{
  "n_layer": 11,
  "d_model": 640,
  "n_head": 5,
  "n_kv_head": 5,
  "head_dim": 128,
  "d_mlp": 3840,
  "vocab_size": 50838,
  "activation": "squared_relu",
  "norm": "rmsnorm",
  "norm_place": "pre",
  "norm_eps": 1e-05,
  "positions": "rope",
  "rope_base": 1020.0,
  "rope_fraction": 0.5,
  "qk_norm": true,
  "attn_scale": 0.124,
  "bias": "qkv",
  "tie_embeddings": "early",
  "parallel_block": false,
  "extras": ["local attention windows", "hashed n-gram embeddings", "a smear gate", "capped logits"],
  "init": "uniform",
  "init_std_qkv": 0.0098,
  "init_std_o": 0.0,
  "init_std_up": 0.0098,
  "init_std_down": 0.0,
  "optimizer": "muon",
  "lr": 0.00796,
  "lr_mult_qkv": 0.4,
  "lr_mult_down": 0.7,
  "beta1": 0.95,
  "lr_head": 0.0092,
  "grad_clip": 2.0,
  "warmup_steps": 0,
  "schedule": "wsd",
  "decay_fraction": 0.705,
  "decay_shape": "linear",
  "final_lr_fraction": 0.0,
  "batch_tokens": [32768, 65536, 131072],
  "seq_len": 1024,
  "doc_mask": true,
  "train_tokens": 838900000,
  "steps": 12527,
  "dataset": "wikipedia_en"
}
Each number is 128 + 32 x the weight over its row's rms, rounded and kept within 0 to 255. Layers, rows and columns count from 0. Numbers have three digits each. The size before them is the row's rms in percent of the matrix's.

# layer 5 MLP up, 3840x640, rms 0.125, rows 121-175, columns 256-383
109:145143116116135149153132085103141132152097082159145118109135149210171134027100157160133097097136100079159150152082127042110074155094099023127109122121130210148110139182177160132134156126117115149143161107101209147110059120122121133106096114090127163131100103130092153119121220141159116131104174138138114150121128111120135128078196128107090122093123114101085134090097166117195157089136
098:099087082133125131115119116101159165096115124171154125085159099055160109119093184162127117151125157085123089076121092083135078140123109121126177101108151190108122138107119163133139197069100106143142142122154155130147105128209096121103124184146111143097128141125072119131164141168136089176129096132161082137161132152075147113141113128129133140121139104137167124135126135115089173148116
088:097143063144163129116137134078148167093147168169186097142069125145159136214063124150098149156116113100073088086100109073100144094083103175119158123109113155139152104118170174128144154106078056153113203146156147117169150108146090168146121113140121117121142151109124076103157186101075054148116147155108104061110110115139093116118087144124117188129052114143100133117068085096100100120194
107:177159178093115127061227103174137094117041135182108146096111121122098121114107143113097182165096113116191100090133126142059178113110137155170125149077087146086106136119070146197157045153096132068149141126127118100105144136099134089086132175126171138136198132136094140127132162161109170152180084154168151132089157159128145177138122110114127121157158127101152134141127137068124078154120
116:188128151092146204108185108130132114088131143150093136088131137125148156207096139130147066126178181112115104132159136068091091101086157105148168145116088128144119114142171129155107108110164114072106139154166146129141173107174087160163177107153099138126116106165106105093111151154156146107135170121058120122091124118117145100142234099065141094143112163180165091187082067175093107160097
105:104178124197122085153118151158099138166201162126206088141061132098151112148109095143133195108117140146197118161137087134129100165109148056149156133149145151149101142132090090129124106114126134116161127124111167127149104130081119114146169090145050135084130175087123111182138096143077108054222128140177057121152137134140147088111124145201159148150097118151129118148189129146094139116109
104:066091132142135117141159118078178094068058153196100065140152061155141181063116073168108084169112096138123191136103081103152161090141176114180168116091125053161132095164101121067126127155139103212128133159142103095123094127151123162100101048170168078149096176058131131158139116137158142152156085096156155162112098114137111118105107144137169075164143086124123140155073141132195140128142
101:122176158080093130134123153152166205133119203154145155102152147090142089058117127146107094171120079120085108123064123207175077106102133085101124138110131170195175133148141145075098130148152160111110121092131205125095109138175117172146133155105140134139100110094128160171154137141085084100083096172110138112090115088056127179157067115127150176147171140118127121129153117127079133140147
108:102108120089170163076147077137163115123150162118139140130111189038167155111144164132119149119094140108151148128086121120129173121095130121132121175111103126109162174087141171117116147179122142087146118093125199139177121123114121147175140129119092168103106148146142131055205112133079193065165167140142115152126099113185119124203164130158152157144166168097116137141088100144119080134127
113:168114058138116128114113135205147134124101137129074146121135113147116173167130141127060102102141128105099134145138139176096054187099112099076079092137136139098167046075147118174150133119123184170187128144106131188111109173156148128171158157116161099075129039187133125124085129152161145111167122122131134167085158106139114118076094086112153209061144140093113068123162143151111114114162
128:141171144098051132163096105113112141144100098040164136119170113097160150077116132144124106142177157159169118117096123134115135155079163107143122136093129105099146139114116143142085152061125132085069149123096125064149163088055115081091149216108151162134195118095140112113118166095090098142091156181092145180145129160167095076108098130170103161123119160132093129094132141165120124144175
107:124133092110176145092164166085080180136164095144085147062134098110150091135158155112074173119159118105164127122160159200160085146118132096106142154121108110132133102153061114077136106110102069104086151147162125151126114136125127146160118184120092154118102085174130134124139116146093154084122173131062041149108119107070154222152181097138092136114129138185192176107137074144130096146121
084:093159120168196150116120151160161136164112186160124151152181107142100104046104161102081092144131133084144090159185107133102140113121103158137105136176110120114164134132133132086144104100103131108178108148064080090167148120108057098145140104108149118131144111183106065152096077091093148149123202132093152126147112157139094125192121139154129130175150109130126093119082047157083147079195
106:075139159157103166169101162134120100128127068136167162172095163117103141112122118112171192131120099145170114056171104180082160125111084102175168101089063060192137149179109133095101103190123129107117118163163104111102130121161108098115108152085114141137064098122106079106127120102122114167177087133117080177139084120171168101071151133085154092163079071064130160142124132115093175134169
098:106131206123148215140159115171168132119126125163101139107128153045189161144165172133057173102113097113120106138128098158173148122059160114105164092109141125069208148126117155078141089106068175111132131127168148110138089131148105135167119160093091167121193149064134136104148139116098073134102135088112114088123164121156090111090064171152150066152105133130106127140120088143089059112122
063:090126152131099121175107141116176134107172123140107075119109112161120059137135160131156131101140140090130123149158069120159129135108100114124083135124175089102132120124082131149141164114105094118131126066136100112088110105112083146170177104124063118150116160115166064161122158175062115102141155082097118156101067138114125056060106109101115162136083120143103194109126162082178116125133
133:095118109104148130146119086103132136126120094131111144136101100146106075173109150137159095122119104115129143136096113154159162157083092109135125086163124164181116094115125136103191133162109090125130109115085113086095131099146136188109141134154144138114161106084111202113069120165140104116098187120189063136186157119159134208085097058121087132163035133180199159131120117102156135119101
117:116168164118100098154102140097115205084148139093150093137221120082142146078103118148172137118079149099131084190090162121168096084124096165126180150153126173132080121140163151139110108071130145099084174118147138153120153093105137107118135104136139112108090086108168092135129105114139154087121140153156156209100147110150107104088107064162101107119117051104122119169112155117137155127102
118:097119107129124148101095154026141122134153124144150183098146082131128093127141116121102074097121078123133168085108122167165124174142125083130127086095106107111167120138105136113135106092165111079162086111196158056130187143120106054139121121133123115124106090115138156112137125167133164084136147055118140171159159098147137077108122139141126112174143117115063106124121122143079171128143
092:141128118137160069081163086141127147113137066132122119140091116161137113150140113147082137180120143113127096146135124134177147112110091199150134110155101139120054125144151136126123140166103152124073165159154129102090132161084122096093099137185065175192150123151149082166152118187118151161183138152120056154069144114118111098115101144146130086143135127128082107073057109120110134132090
026:173111126114149128025132109085133100120159146075143109078066132132120161194049093124064126163103157172133173112130106104133114137123121079130096122168050129134130142104175147117098135117091124130111155148119134145149110110133122138144137137113130109078106162092103125146111111140146155108182123152128126137108177103141144150151179184069145176116095123139204152110158100125169073105123
118:074102134124159094139129122116115104105117160144117126158174074139143116130071075082109107034142173135110086119203166217148102062134192167122154147131159137087140077148127158152145115165131156158174124146168143058124095100125113160141104125094096156117076122140152121140132142135091119114175143143188123175164119197096121154148116097132083078122152149123147149135126156128131180151091
067:146125206159162122130171165128091119174148111126094132130136109113070138129097105152066072111174094133188166146108117078115113149110106178123132089105130102108118144167192118125105130126130128140192107067150192087138151120089176130143125127082119071071115209173088085122156151164132149136122147163137130144103179146092143119171119152125109114089142074134158149144143100144056094150111
066:132154098088110187137123189080138175148117146110133093159107144059123123132115155132082151146121078113118038153133135136086167126157108070141173143182186119162164140111105149076165079102159095186129111069141208125034151136179166156177111057133112176134106118121141137134132123131156078121132122153140135127155092138130150117136120128125129087097078126114151124107097165160136140166135
054:168127118134074137127122160100069138136122138143144074175159126136130154113147116077089123094028083074120097131135099155103130170186100081084095098115186089143128052086123122108090117106173146156088138100095108030125138122205148047127159101157085137130171111157122136183158164162096178095110109116174139094106156096192180185185123111148149124088129102118184140150096083130159122154132
072:166188148121034136083158150105090123121184131164118145146078141152139093167145096156135153056124065160036174160157106086098133119142112147116150160162189129121146146113139185138125118144086144172087160146126124184079158141132155121166097132142121098149131152175153111123105123104155162133148109142193089167150123103039169137074103117118119097140143140013116162103177166110105085147097
110:114154133100149129136117173123126123170116140108075143119083112129094124103163150184127168088054145169111194145123181152224078117107129145043063144184103125151143109106115117144134118084140121120142125121128168161124119061115154076128109082132119140129120092142156128161077053139148117052137136131140133087097132075171169152095166128142081157071062102162091111100106094125117135121176
106:154116113053086116081130120124110167138118133133116173122091132121140156115113160148106132113085187124090184145123137131145083112118131172121095179178100090106135079175088080123137114154168095153164106103143146169145154199145179065171154140103139111119096133178124129129104131126130137092156154119150118169123170117138164116121168109118156133147122177121157085147126094184139104141157
107:158136101090146097113113128075116112108090117090094128159146114168112134115096144077134146074139169141062122129152147090082111134107091159244179085098162132101116124093173077107079124146142139168126081098161163152086130160192073153104161087152193144098131121134136151089137105118117118158111116060172099135130088171114140132200107110133136111114138117056122144111125118144180229120144
109:106204127123122131111171110124074122137176142130153066145095175142089141086112123106161110155088116124124136094119130104160114154109139162152149130160090095111061136140108111099130130063122140132096177132182129106069187066134153179137115142168081155111113156130149179080192138141120157138151151146116107113127061147072114170127162128089054130154123153121162142124132140153110154134095
050:089167099122116100205126156122125156132173157097125134124129110145152132158148126129130100108131165101148152145066140113096095071145132141132117146118106056114163121082125062104091119095139127109157139139133079112144116127186084145100159133132102134111191096112126102126178079120119140143139142126126193127115164122105191183100127092089106127072207080134107127148109082141109119109092
089:061086144104178072200087101101119097126126174151118154128183123197142119084086147152066135135095115087152099121184168115092134155099120170109146150128181075091126137114088110129112109156177120132120158110098121123171152172110132152120070172094127159093193096074130166174136133083126127097125129084147198157172115126126112158094139121164148138153151103157113147128136081088120119091096
105:121101090109122131127132139143104088150127143091088099103160085133122131145067132118100125151096141073098173098054158071147179109160109191095098129158108083137137138042145127076139095095066133146118168059134159122120123132128108160159136092134141119109156146126177143102188177060105083108129116180134147112181161086146124126144168115078109180121133138120196150099128145113092124058129
118:121093143121091155115124070110107167086148160075099120085098164125154091124124143103116129067160152128088076167101078155136128104114084159146157099157077138122116167133105169139138180166098092164155099127146133120162114207079087103102074156113087149166126114105178160091146127123152092151130175047107159068158128159169158213106086119115245084162105147157110115126107110168109140171113
095:061121135134126176150146162116151108129063097055134098150112106112185039139153148110141074144160174100131138146071121155145121133113118165167173151176144209144092092151131113060090140187153143134134101171159109105128117115120148213155107136082100086167103090137124126112197135119153071137105153098090143046119107135145110133203148135169158147098078035153074109145101144109155158157147
017:118110181117090180154055131140051103115079140114091162146174084134200130138118139110126116160114137161187127106145125163067060159053097148129125119164078130178169142077153143104142095128139106142128126133097091123163142114147130129091159101133143163116153083177135123189093057118152139148114145142155111140123167171069139123147141147103153073141100140110166115155114154086125121183134
118:115095137115108118150115113131138124134185026095133155170083163169143161102126126141056095132135111088142165156078103184080067096153126181115144148079139086105102171140130161181216153124147164154120102135185130092171130145098090127138118127126090160180157144120077101107134044157120144090183196117152173145135148116116180093152138099146200112105123056086107135119126136134107141122104
119:121154195078073144120159168135127137169085154140120169134180076110080075105111112135110139166173120108081132170130108121100147151167142084167075172108060086150124135070131138126088133104168088084165145117081114160131063134103115094122150143162112144134179134147129133141093153111199114117094100131123125158104117090136142086158152146153173108153142130138121114109131136133120112079148
067:114087126112148104137179122138179172148128089158165073116137157135157161152150153083132094162123133119160153114129117117132068111102130144158148100184144100166148108112133177138181127100116092112086137129100133114116086065183179103120118103112126148136066077125140173102163095158161167074168140097128056148126146148083125125083149102169164156113122103104115114077143144105136108093187
116:099109182088122154067141186144096151177186087133122187144112151152151122131094168133104142140174079134121130155123128074075104070116114097129122122141140147122128102185142102154108086131157125122177140127133100194219105155108112145111099150079144110059139168089129138078182166079041174143125176144094133201136123188180162134105108188159130100170135105154175109093093095126150140122149
084:081106105098150157152101133141100120140159154103155124114145128142137127157116035109156129128111081084106143092143097127097165118091165138100156109123091134153119184093165105096174166146092140175120085073109132188110105104191141112138138229171135160101156172138222129170145143111125127111148109133107147188117138134115097119118107110160124095119117092100093175149124143127164137148119
099:124103156181177134202116093160078108115105106118086117176131097106092168122122103155124148155128093195160147060113161157145120091157133073116126155158182102128160074081111103092156143198113057110168156152124079150121138119123151122179101192035183074185125130123175097167093174152113097151068117164119130162130137113171110103092126141115210148154093176144122141103131143148135127128132
022:138114152079142098137223073067161185065080143132060154170096141145154132124184153132093139102134118119147101152080110112177077129139060142094111055136122160075142095179149103147142137048121107150162104113109120098136157121122138177101095155130112133171137147154113067114162102141087127149103123121091127098093147148144109129104088103058116117127093076179135108135092119123128144135104
104:097125151110115119198077134122114143123103129164150105051105132104119168121146156186089101132154076200088166167177108166099148114131134097129152123089168119061082089155095149140126162195137152117103160147145096072073123115099089106115088170186158130070066118134164117153149105108137164123094167025103166096133161108158150138128130132155113131121151065134123125090120155098167083137109
126:068121098129115116140131167109095100134175083116110138132119083142118116199134164122090168090120125082100134091162131099099153162123112150179085104120101105138109146133170133154141163163135187109137124142130139112212102110126124131154106193172140129085084120114121100082192072114098156136122168154089110172148148117119125148091124147146122119097134123174118105154120086095172143134056
098:170152100133164136154129144135116124127133102125145125093151068132117162094065094186105121154104157140122143126141098136130084142125192086180130147174116071131088149151133096152205124115150135142070111173052100127123155151152168163169142152159154140155184146126090107137083197152148100145134148093128172086134193190167155114137151143118137132092111158123144118096079120116184172120143
108:153105163105084172058165042131127181206157051117063166083116139137169091087150183176114060109193106115107098090111085049080111138105108136159140128150109167106126082108085143072111123105132120094144135123155120154114160080136074153121145139143097083087143062143162103121107100234168138114161162156162106098106116079117158141102143157128126127193107109144149131124119143140105108120149
108:124158094116113137159084119154139148123083075121086188122123141134146163152171093122139172114157182205110107138123081164141111114105121142102136174066114102111127113143071204129183166164141121165080111138124150058150102140176101095086147083132153179131148099135185173112116166187127129066151166118152166115135088110080100177067141062129111101158135176111162118180121094093141164117174
137:099101092148147179114168159111105098094116082116101155069117103114140147154143129167163205240123105119125146113136150128123053129125122162162099116100109111061151130107087126105159104109079166209091119120124114161121106123097119121084122135123178138192138129159105167130178123130142092181041138134185074161108087121148153080071149127044137082142134134108153131112125093157134138177101
102:106147108116120135160168218138124110119153215075187162126101129116108135109139115171089107124163138122168100057146141128156182103138141045135103118129129127164123105100136147148108149148095120093101125119125119119117103152168120164087103182160146131163146111104097188139138082158084129107128139158061153140135123101184112177117058095137106202147161097193176196118176085086167157107132
094:116129120119171167159124135109154122138169106138063175125110147109115152148149143155056113151163081138135088167140204143082151114159125072125152096159122085091131126122174134097182131126108112164132158125062139143142100130126157132176196110113062109167147077157158129080140195117120113107165148159183094156081105152124076036194084056128171118159125143078120096101080121136153109146106
098:137113132133142168125161157131146113110115162177081126057149136164172152095132159111105108163115103140148157119145124120150122176175122141159113097154106152092114102169161117093111140094193191140122161094174112078157133124101132100152138077118115090063145140139148102161116104171111126128192167135131120071112100105156145114136134176144103215130012133085112131083146110112129144133139
099:095111119139144127132077120125131173124161223135194171126075130166144099136176161149116136138123093189109148142119070170161131153103147117042120169126128113185141140165112154128124124105126176124156104121150162105181076169106155121107140163102100185094084182144149100116079150023092132141088161169087230130160092119156139138124139128084158111094136158153119147100144109120120152176078
059:207117073130135129115076087141089184113110109162050155079178103155092122075077140116119113110156151120128085145080076162116172108106144117092058157098123108132132123108128198070080130080080149068107056171189070131113172119159122045085129147129154148186120120179134127169117149110109145125134156113088109149119146170132068120120149126132112142182117100116141104110133159146111116159173
102:138131151150132128142102111190152152130140097102150175084034095141173150094162121183134093141145132175160135129146114200096086232122133171164186143147127097126096086098160154182117110109134161100116142100154082100127148133161098125181142114116188132144124074140143137123145091162085131179051136145120133112132150158146132135133186120081101101138137143157146172129140112117144221113084
# layer 5 MLP down (transposed), 3840x640, rms 0.0361, rows 121-174, columns 256-383
103:157098063168088104069104107113188139090126080140169123169156109186139139102140121093145141117128090155168163122091143110173082118052054120092192115143108192213118154164135138078133097129164113072181101160155185148100070180137080124097134056140126117144116086178103113135128185148129128128125170227101131069106133168041092144131190134108124126117120133090094157114076137072165065146124
102:111179136172125057168172117146134183131121149115130213168132121145102134081161202180117185086139130114110124101111154138123152129044146119164115135095149161152155153174149128152123112090181120110165084090112082126110152161056141131088087115063181079107131149126171131125091087140102160122149058168142176103120180152198134106130132109134137150102117117099162124140076146092198178126116
084:152129148166160107129177124112113092131157142126176124060169056140083120154185129115190131177177142107136127140193129125108095140066127137171075096149152102175176094158175129150124115136059165137166188179129138155129137105078169159134139146107095135083118134096169182132124131109175169113101074097171146119107170179111172108152128161079116127107138111124138179132137208160037101103108
117:100150068098117060127118126102136150199088141130187127108115188139105075085153096110131091117072110167124117099180109055147086153117074132096167228106146152125176149137102094117192113142129143183116138089147150116112131154133119106050174102131198124134065102101112110139118105078130111121116152127181150132147128173131173141197098146126168158163175147101151062103160178207196123053120
139:166095152174098115104150069127095122123070168075139163143127180170086082149139121123155096113179149125131132140118150092088148140177150111170178203147117115166121164099102139144086113056097092103090123134185143122186094155106108163177119182172079126143137066112108125139161087138211174106152150122072122148119102133150127085125170181075133110157105175100128118150150092134113172096161
106:156135109147155126089098055081109186125152151139123129109074114091120108114131175145100112123152144153095084121086125105107140146181170167143125152183177082177138115117172131038147121122135111078152136137166114139158140117110156098087131130134172110129137157140165130170109107144050128127203184106157163159131060122093154141100143174129085163117113183117150166103163105124106114142148
107:111158147197043149125163146103068101091132118153108140171063075126155134123151116099082108115126093123136195135126121085116171148127114137112080155153100144133135098099109059113076095120070127153112140094121110159107140174132119079180132105068152140105188180070182167137162157116157124164148102156086137104085068098104086092152119128104132182132097141126135093170119063111147183121103
094:090151079174124135144090157139121127097115110072119157176099127181075094162106091150063170156144082122092145160114128104108144121145131157159140098167139120100138141160143116154144136128078085119119142123149135151081124172119153121188160123177117150108158104138092127136225106161115072094114172166181105104129152133130163147195139081115151133146089139123134140100141130096154109151113
116:133134196128092095163090108116099082157124141119177104144086098093132167079119158113112135111059114160139051168155138068086131157099101112080117145111087099197138146129174096076134160144125095113141187105145136138125158129145075157166164143126109095191107122156172142095118148119168083071183145118190151171102124114141092112131138117141193105116111146081150120133163116169169142121186
123:065103089147115147138105098122168123138188135163112175111074171135167090143155148108119062101124182094226124075137100165141084108192145139137093092147137068090115134140134095071089145139151113128155125093162120139113188105117129141103118085181127121121091116129115099123163113147100147158130106130091140075122161089100092133196119079054118113116164113170103103124106175154130121155102
121:120152075128151121066034130126148175106136142136122110143126090110150132151121116122165187152195114069139120094145179141123137135076133154121099174101210082104206168131119155054142118122116110130212142116110107161139165154129102185163113135101135121163110123079157097101162118153141048180114055173128098133135151177154132132117122097126083149164095133140132162160099136166130143160142
116:149061080152130130121155064133144104064182158150117100213080192148135123114151105143105147141153112178150090096106127139167103104139137154143115155063074158126163150179124094120157130125138089103099088199074084163074124082052135142109159128120091111104113086139147159139120114103098119087128126129148097135133159092134170094132124145116098128101113157141135179102112169191123083134125
082:089167130122157114153196136120106108074158149107127105146193154111111111119129107131120152182126103134141142110093104152123077112128091106205120141204044089167138102131107133118142137115166187124107175104069085143180141114173144151081166124185121132135182094151110113129106118107131134140119161132135107123096091098068129109114117145172096122070146113080147121148146136137116096084180
108:159174110139159125116106161169167146180144107144107149123138140116145158140127131143152159134159099144149112185108196134179119149113136128121128137110101160119179168145144138100141142111149086138138126141092115134126159130134100162117101123142161136123135112125096176152116114085168160147158147082104146171076133133072176146112165206148139128131128118148130117131059106150170146088125
096:213125067142189157149087126102140149158148104100145134053178100133147156151086142085185095128167127147156161137144160136153093092166113119141215120125138156153165125119171109102117102130149139115113154107140083137130198152111140157101126111092110156163174156139166118141161176121150094148099131062172125107098145166150124126182120085124132122139112155113153144097151182107130157143081
064:175146078082148097167164099092141140051163155137120160143162172116165148133171168153124146104116128139027098112143141093141181146119138160132106179145088181122197123111166159156087131130118107133146093205142140134085131113065141075109124151140135146067150121178084143076173170124176109124082146167160144155087094146138084116179156136181168140136148093151153098142112143124122125131147
132:138067169165118110121181157136158163152159171092159146101163150152137121096163105138132145112114097095127155046122112139175143076152105129113149115176125136183158146138113124160125101147165111184064145129152186130135125124138088156112110066147149143112141053066108135170154129114119122102143139152125162093088163155139156132134100108114154169117150167160164156193172165107162084125087
114:063091178102115113137130113030114151066095163088189060172140098128146085071126169133113132127105110087098153143067128134086095109166149165105157112131066090115133098165156133073122173119129133083072071132162125091126163176104104116110104182155132148113136117133171109125070172091075170097156135173093188107102086181123120073133112108139124133095101109133136126166156137149167125112161
120:150077137126175120152098165126125128098172179162104165069122094160138139102140128074110127130151118162126126105149117142184176147131116081137101159111116127121121141174149151134125172065096012132113082083138125089129165134075113188121111134138087073117131115124160167085142126180102119109187107117087127109183151193081078144168119088162078113166121140177103126100163077156088120089127
089:146114138101132169156152137098182092134165111092122159178095185094150125186101132147138139113150111139115111127091128125142171152081149141104131158177140148143096114133172125085131121161091140126050115162138118148086112107083134095114088102124186052189119149138102108160102126126116125115160155089141072106120104113148126095141147103161109093134125115138088135063106172143157130140144
026:087157137159107147143165145143149136117147121085133129133142142147114131161155242106151178155187117114095171190146138172167096141088093073102101165094140084133190134083107116080094151076142130112102111110158096132123145058102112117112160157151153102120153131147124129105082103109157116171106146126143151119166038137134120138095175078135129121092165110069131160151056099119151131145081
110:043099163130128190125110130135186181117158169146104157128117128127123094173151137129120056138144151143123120123075112183144091192190116118116115091096086078116131072116117150149116174071083084160117098117106138134119110095133147162181160078100183138136105136118086148101112109156121094082112146152119121145123148142148109088096198066115135149161100134127196123138118118096078180163120
066:112115094132057171097201209107092132069118176097117122100128161143186100107161166159115111074095089087155040124143148128108181083136105106091075158093125116132141200140113132108129140088131218094144151178083169089139118083108149127077151105074143127111158130138140117184074095134084089122155152164177132114179093106145165109095131147124123120107166144084117138096148127132091127167113
068:134123205130100136175120106185123055134151112048190201108168121152085127131161160208117057109139129117124116105106161129158105070150228120148128107147111138104151136103196134129094153134110094076148135136073121141114089099135145129150083132108126106124147133142149109126127119061255187086078138160177161125128180106102158127218093118119097175094141183139097106116116122116084178104165
050:103125130108108164106134167140116112164197157122080158089168160133114072163127120124090178117185085054093142157082103116117116157112182074208086143110163110134152145134148172134132150138104164138111093100160097095120106174127107111114129145158117122110116049121156135172144141133137071103102122108197109101082132132131139125157107066092148163104128167166120109153127051112168103137116
069:065151106169132159244149145128175163114112126142113157134117099111110128155136150112102141151186144132089127143086202163137098109127182100189104163093084095084125120144111129132136116131097097120182105148136122158114128098136196158107143134103216130097144129126169123173077110166115117122134062141117130115099111178143154094161121139169128141072160120098145120160098152094152183127139
104:107090181107120147113081078090080107127172052127114102098062150137163092097112144128103099116155124133178138179110116134109128078110139150066098116065072142117104133099120107144095129120088111131162122105118165113121102157098142192084101206225123163142165112066092077146121156136170123108118129114127081187188108144104129133089113109124137075153150171115078151121083067155135096126145
099:184167151110111137160117133148167151149079144097155153115130163096124125131169114118099179105096128112083093128131188105132116162141146144105132199184087069099089123112152144172144080123180143182121124142120101132133157143122078108130107111139157126122083149091158105120128129102090120106185110160144140078071152142159114160090183108113136144088136107086092143112141102105139168126127
104:101113127104125104188122077125052182124110101093230138143171082064113132140154173138115144205152141108120130043098072179166171142147167153126116183072131103118103133139118183065086139132079152158173100145151122111097122133178122129187105145109131075145100199113119112127080035063109185149156112134136104127113150166119092137139128166140163172080105105131169173123142103120062123175157
113:128072147138117090113093086123155171098130128107115155108112093116156167110151105130084144106038067200180132155169123179096149102141109110151168102114097140129120135157142136162121106175127075153131153170144228084157144153128155165114092192145111128123154070153129084122092157074159118108091179151180152165130101156143134111123090154161139106108094175174122114153096159165127150097120
047:114069133117116111063088176126107153084217178138073158180102083133181094121117131136146101140149111129164061078057116148093195167089188155090093132088099152089138086187133119112128057190121095117100137129126089108134136155155106186090094099084188116152092131152126184111101152108078135087135141138132063134162126111084141184135103146233189120155121139175111097167095121107145141101109
091:162091139145094088160124164140105117113171139157123148137132093167086027110140124099086159111123142031174177115159169085085122045123081135169107168162104094112166107096078167130124142177134090088118170116133118163189163160129136079145086125088079144100200172161104121098128119073136135135137138159119150069073109146168165119130137084108148158149187117150160125134122058084142169119043
112:129154108111112137124092106095103153153135092133133109099098138127154141210091084153095139117135143112174164071168078173120097070108101145131151182179074141122075189130120139073092062187075164145141060182108141109146148092131108114149147115113172070125214113132184116116160170078097149167108099134100119103151125110123093112085117052113126109155142151120140104171139171151129083150163
132:084124151127136159071120091102113133153223128083153089133132162140091119111163142070170081082141157169154117127070144124145116079164136145156088188090142136186107140125126092124101155127142072126117094123118128172137139139168115121114132081194085117097091126078095130098083102105192148115126050179194125099110195133113084156159123110137150131113168115143093204106160096106122150119114
083:090129129155168179121178143089040141149112087094118237106168110146136174153142165100121140164176087066106145149133107120126119123157121148053129164113112162082111146106122136188160157163116139157149139151186106142134118088081106150136091155165167130103106093155069112116126118079121053109123079129122097125097133199159120099126100167124165121099078120107151146215104133088120095149155
018:081101108144181126110183156095165129122118109169115085127185138123050133107179139120151097138130143111142104152105170113160078121167124097135097099108099103120153125150127146068129161174129171126156105097104122088152207124132148108095141155113120201074100068165178152158100107140134114168104124095141162128113143139133113125141080109154164122129098095169130115153066080130190117105134
126:154133200120148120143166104153203128114157093133135131134061133187159138141135151104138100094110147128151146158094079161085133075164132105101149074132124133075171121150128112179178133148174146056138106160068126164099153146129158141097105132168145178144131083094111096110111111086089153092158070176120100182084088153099094058113143100097101105109144111120115146135145116108109144144166
128:183114169122149169196106117122083079140128105090142097149189161114139084104147122142182132105051125173117118119129107134132111106176140125161146125151167065138116079134135061150077203129164073111152118198109163113115168118155155124178105119116074184100102104117150168153141163109149100180188162086107139137191114207096134120124098127159176128123095151146161136136136150156131163146144
065:133121172145103153195197135101102156230162175122194132081146100128082099137120156072138139128134106097119166151164182138097090125120130094188132125179097128094102118087137128163178123110061110128121198155127127175159097112091132102155147157193165180143134101158078156124136071094109147111109183087161149136175151143099142127156195072160116129064110135132198136136105156128036131041109
111:114154154096109073074102164072112146120149139158068141147145117124122131092159153094088158141167114108143084067136118079143095103082116129099129142135181142106049091120164072132156138091100113153177156115178095165121148123137110108153107131071164146123092071133107158107227114101065156108130103134145145104098161154159125180128088137101159177092115145125168129086176159157162131099165
077:058085128088151130093191131121122109109126121120141153048172183149094078119169111171140039154111183074180107132148153123131127110131149169122162156160142125091081187119114094125147167146129107149152153108168137151130159124152158133194097088110122128142124089107123072161127120165154107173119091099136090140151130110115144131095098063111164133182117113122141144191167162124057147196178
083:112180086185145108072111091142195127147100189159112175070161088147115108097091111170135121201147082163091135086135129130072112118131145120137160117137112196133158147119119163181182208108123166137065092118101147151115128097157122090108110107121177128142141109192114095064156093125128082105144107076082163125164114126122163161144129078154116159124144113120164126145130131118193109121127
021:076133078136113131137156140116162146194126115130158095135124090167088131100087114112170098097155071180118151128122094135176112150071188146171231159142081123197100121151122155118126108155092133115083149142166139101119134088116131069090114101084175151137116131104151175070082160158135116169084226146120109159104037066130163115101113093209183111128172117097105101144108162111116143113138
100:122174111108115145142118159165160029101083187190148118101099103144089154087151139097153068149216139158170150109171107145169086146077153094118130134092088138088124104106080155132136230168144082127115144113169154109149059161174167181201127119140133140070108155215163145133147158093189141147149104144123117125186139155125154148145155113187084135138141158100183127086117105150120102105096
117:175157110145132092150120108150177148131180129058105124133115167154103142112114114152110147098137175063187093169130172147127109134092167130068113091182125156141152162126167159131143122129170174152143202090137150128127157063160157102078137133176106137095159125138127125136106167123117154122102145120157113148129109175142063151140171085174079108106142193137191168105162088160176160127047
093:149169086104127137109174174117147227066151097146100114077133148124086125091138112187129137111111095142109127135099165088153142133122060175154088133149085131068125167166126091101175143173165096115104136131151101135150158159134123086146151107141118127079106177111043134133130126162131130094143127110154092122072138128128167156142140110143197120133068215174116186120200107121196115128142
137:101185128154118095082154188131164135198118066102106116148157134139135093063150136113116117122127101178141106102117163114096155116152132239117141121097112109134128103082085083155105148064144133125117101158119079148067148127164112161185166122200091128123121141136124104120176105141106110107125051131190116154122103103154165147109102114064152141109128120150171090138151140110084097147116
111:134118085111142068131166138175098130107138135161153125181130170135185131068187133118135069104174173158096107134139105137138162156100169139142122068130151112149141132105126121146166159119116065139091150116153172073126113150180120094140144118096121094150108121168097172162102110121178147089122174119137182100103124150159139115069137111170056045090147140135148136145145125121155135123120
127:092116112116100137107183177135156139127108129133136173106124185099115067170118083159151148145069101117124119160110088122159088168150149134102107097142101142140165104117080151124148138122129128152079059118130090164126063087090076151167145129187198112168105148142073106130151146119192073153158172157097128178076132132110145111100108143158155152154157152189106132145112147134193140078124
107:148115131105151150117144129141084120148140168118169073235128070136100082152175098239127119161135132125109153099187064112043163115145132161134091175145173135113106173123128172157135158154104140100067146127110095041100103151126122050134075130157128185097087154101159142070109099117167119179117065147128145127089101113130110134147111168083112142171113131092144174121051137103119106162146
093:140129083176168143152087138140147134146136111127093119155118138157150101114127099181103105173103147105114142159108142147122142137121172069133127134179137116111156129115164130093142159135103123168122112112120159161145110077100208132141171107114110137136092076118142152101155146091097157185177156121190094166167135160112068088153103109150118139189067090108113120090120102146143146064147
094:113089159122153146133192129114168150082094187117123133078161128154142167095120160172078182120115119091118111146176095165179124161123156104127154139123171161147125103186120107106082059166212124133123151130118111100079132098113050116089185190085149103108136100133121089141080161131144175119101127158067120147154132118126103126127140141099167143147098160122120148080169102147122100183133
094:145177150120152102192144110142058112120130151161113158092161094080067164124109136116111162105146190130103087109171149103140083087115141137131129134126113175146093135098139139114165147104177092096143122140147164168137141080161069147179070164137166043110088145102164166094083094103134116106096058132148168141148161083121153192094211092113116134174133126131154140097109149164114197155133
056:158117128124115163153154137164116167114169076128155113124215105093102127139132177096139089075153136124120087116156137136125114093094128127090069130156080077127208200114079186094110130137120158124047139142105145180153165104119146132043164125175121184116202146141103167123152129101136119102138188114095133101145140074079106144107112142140165131090133169113135165158089150140128179152091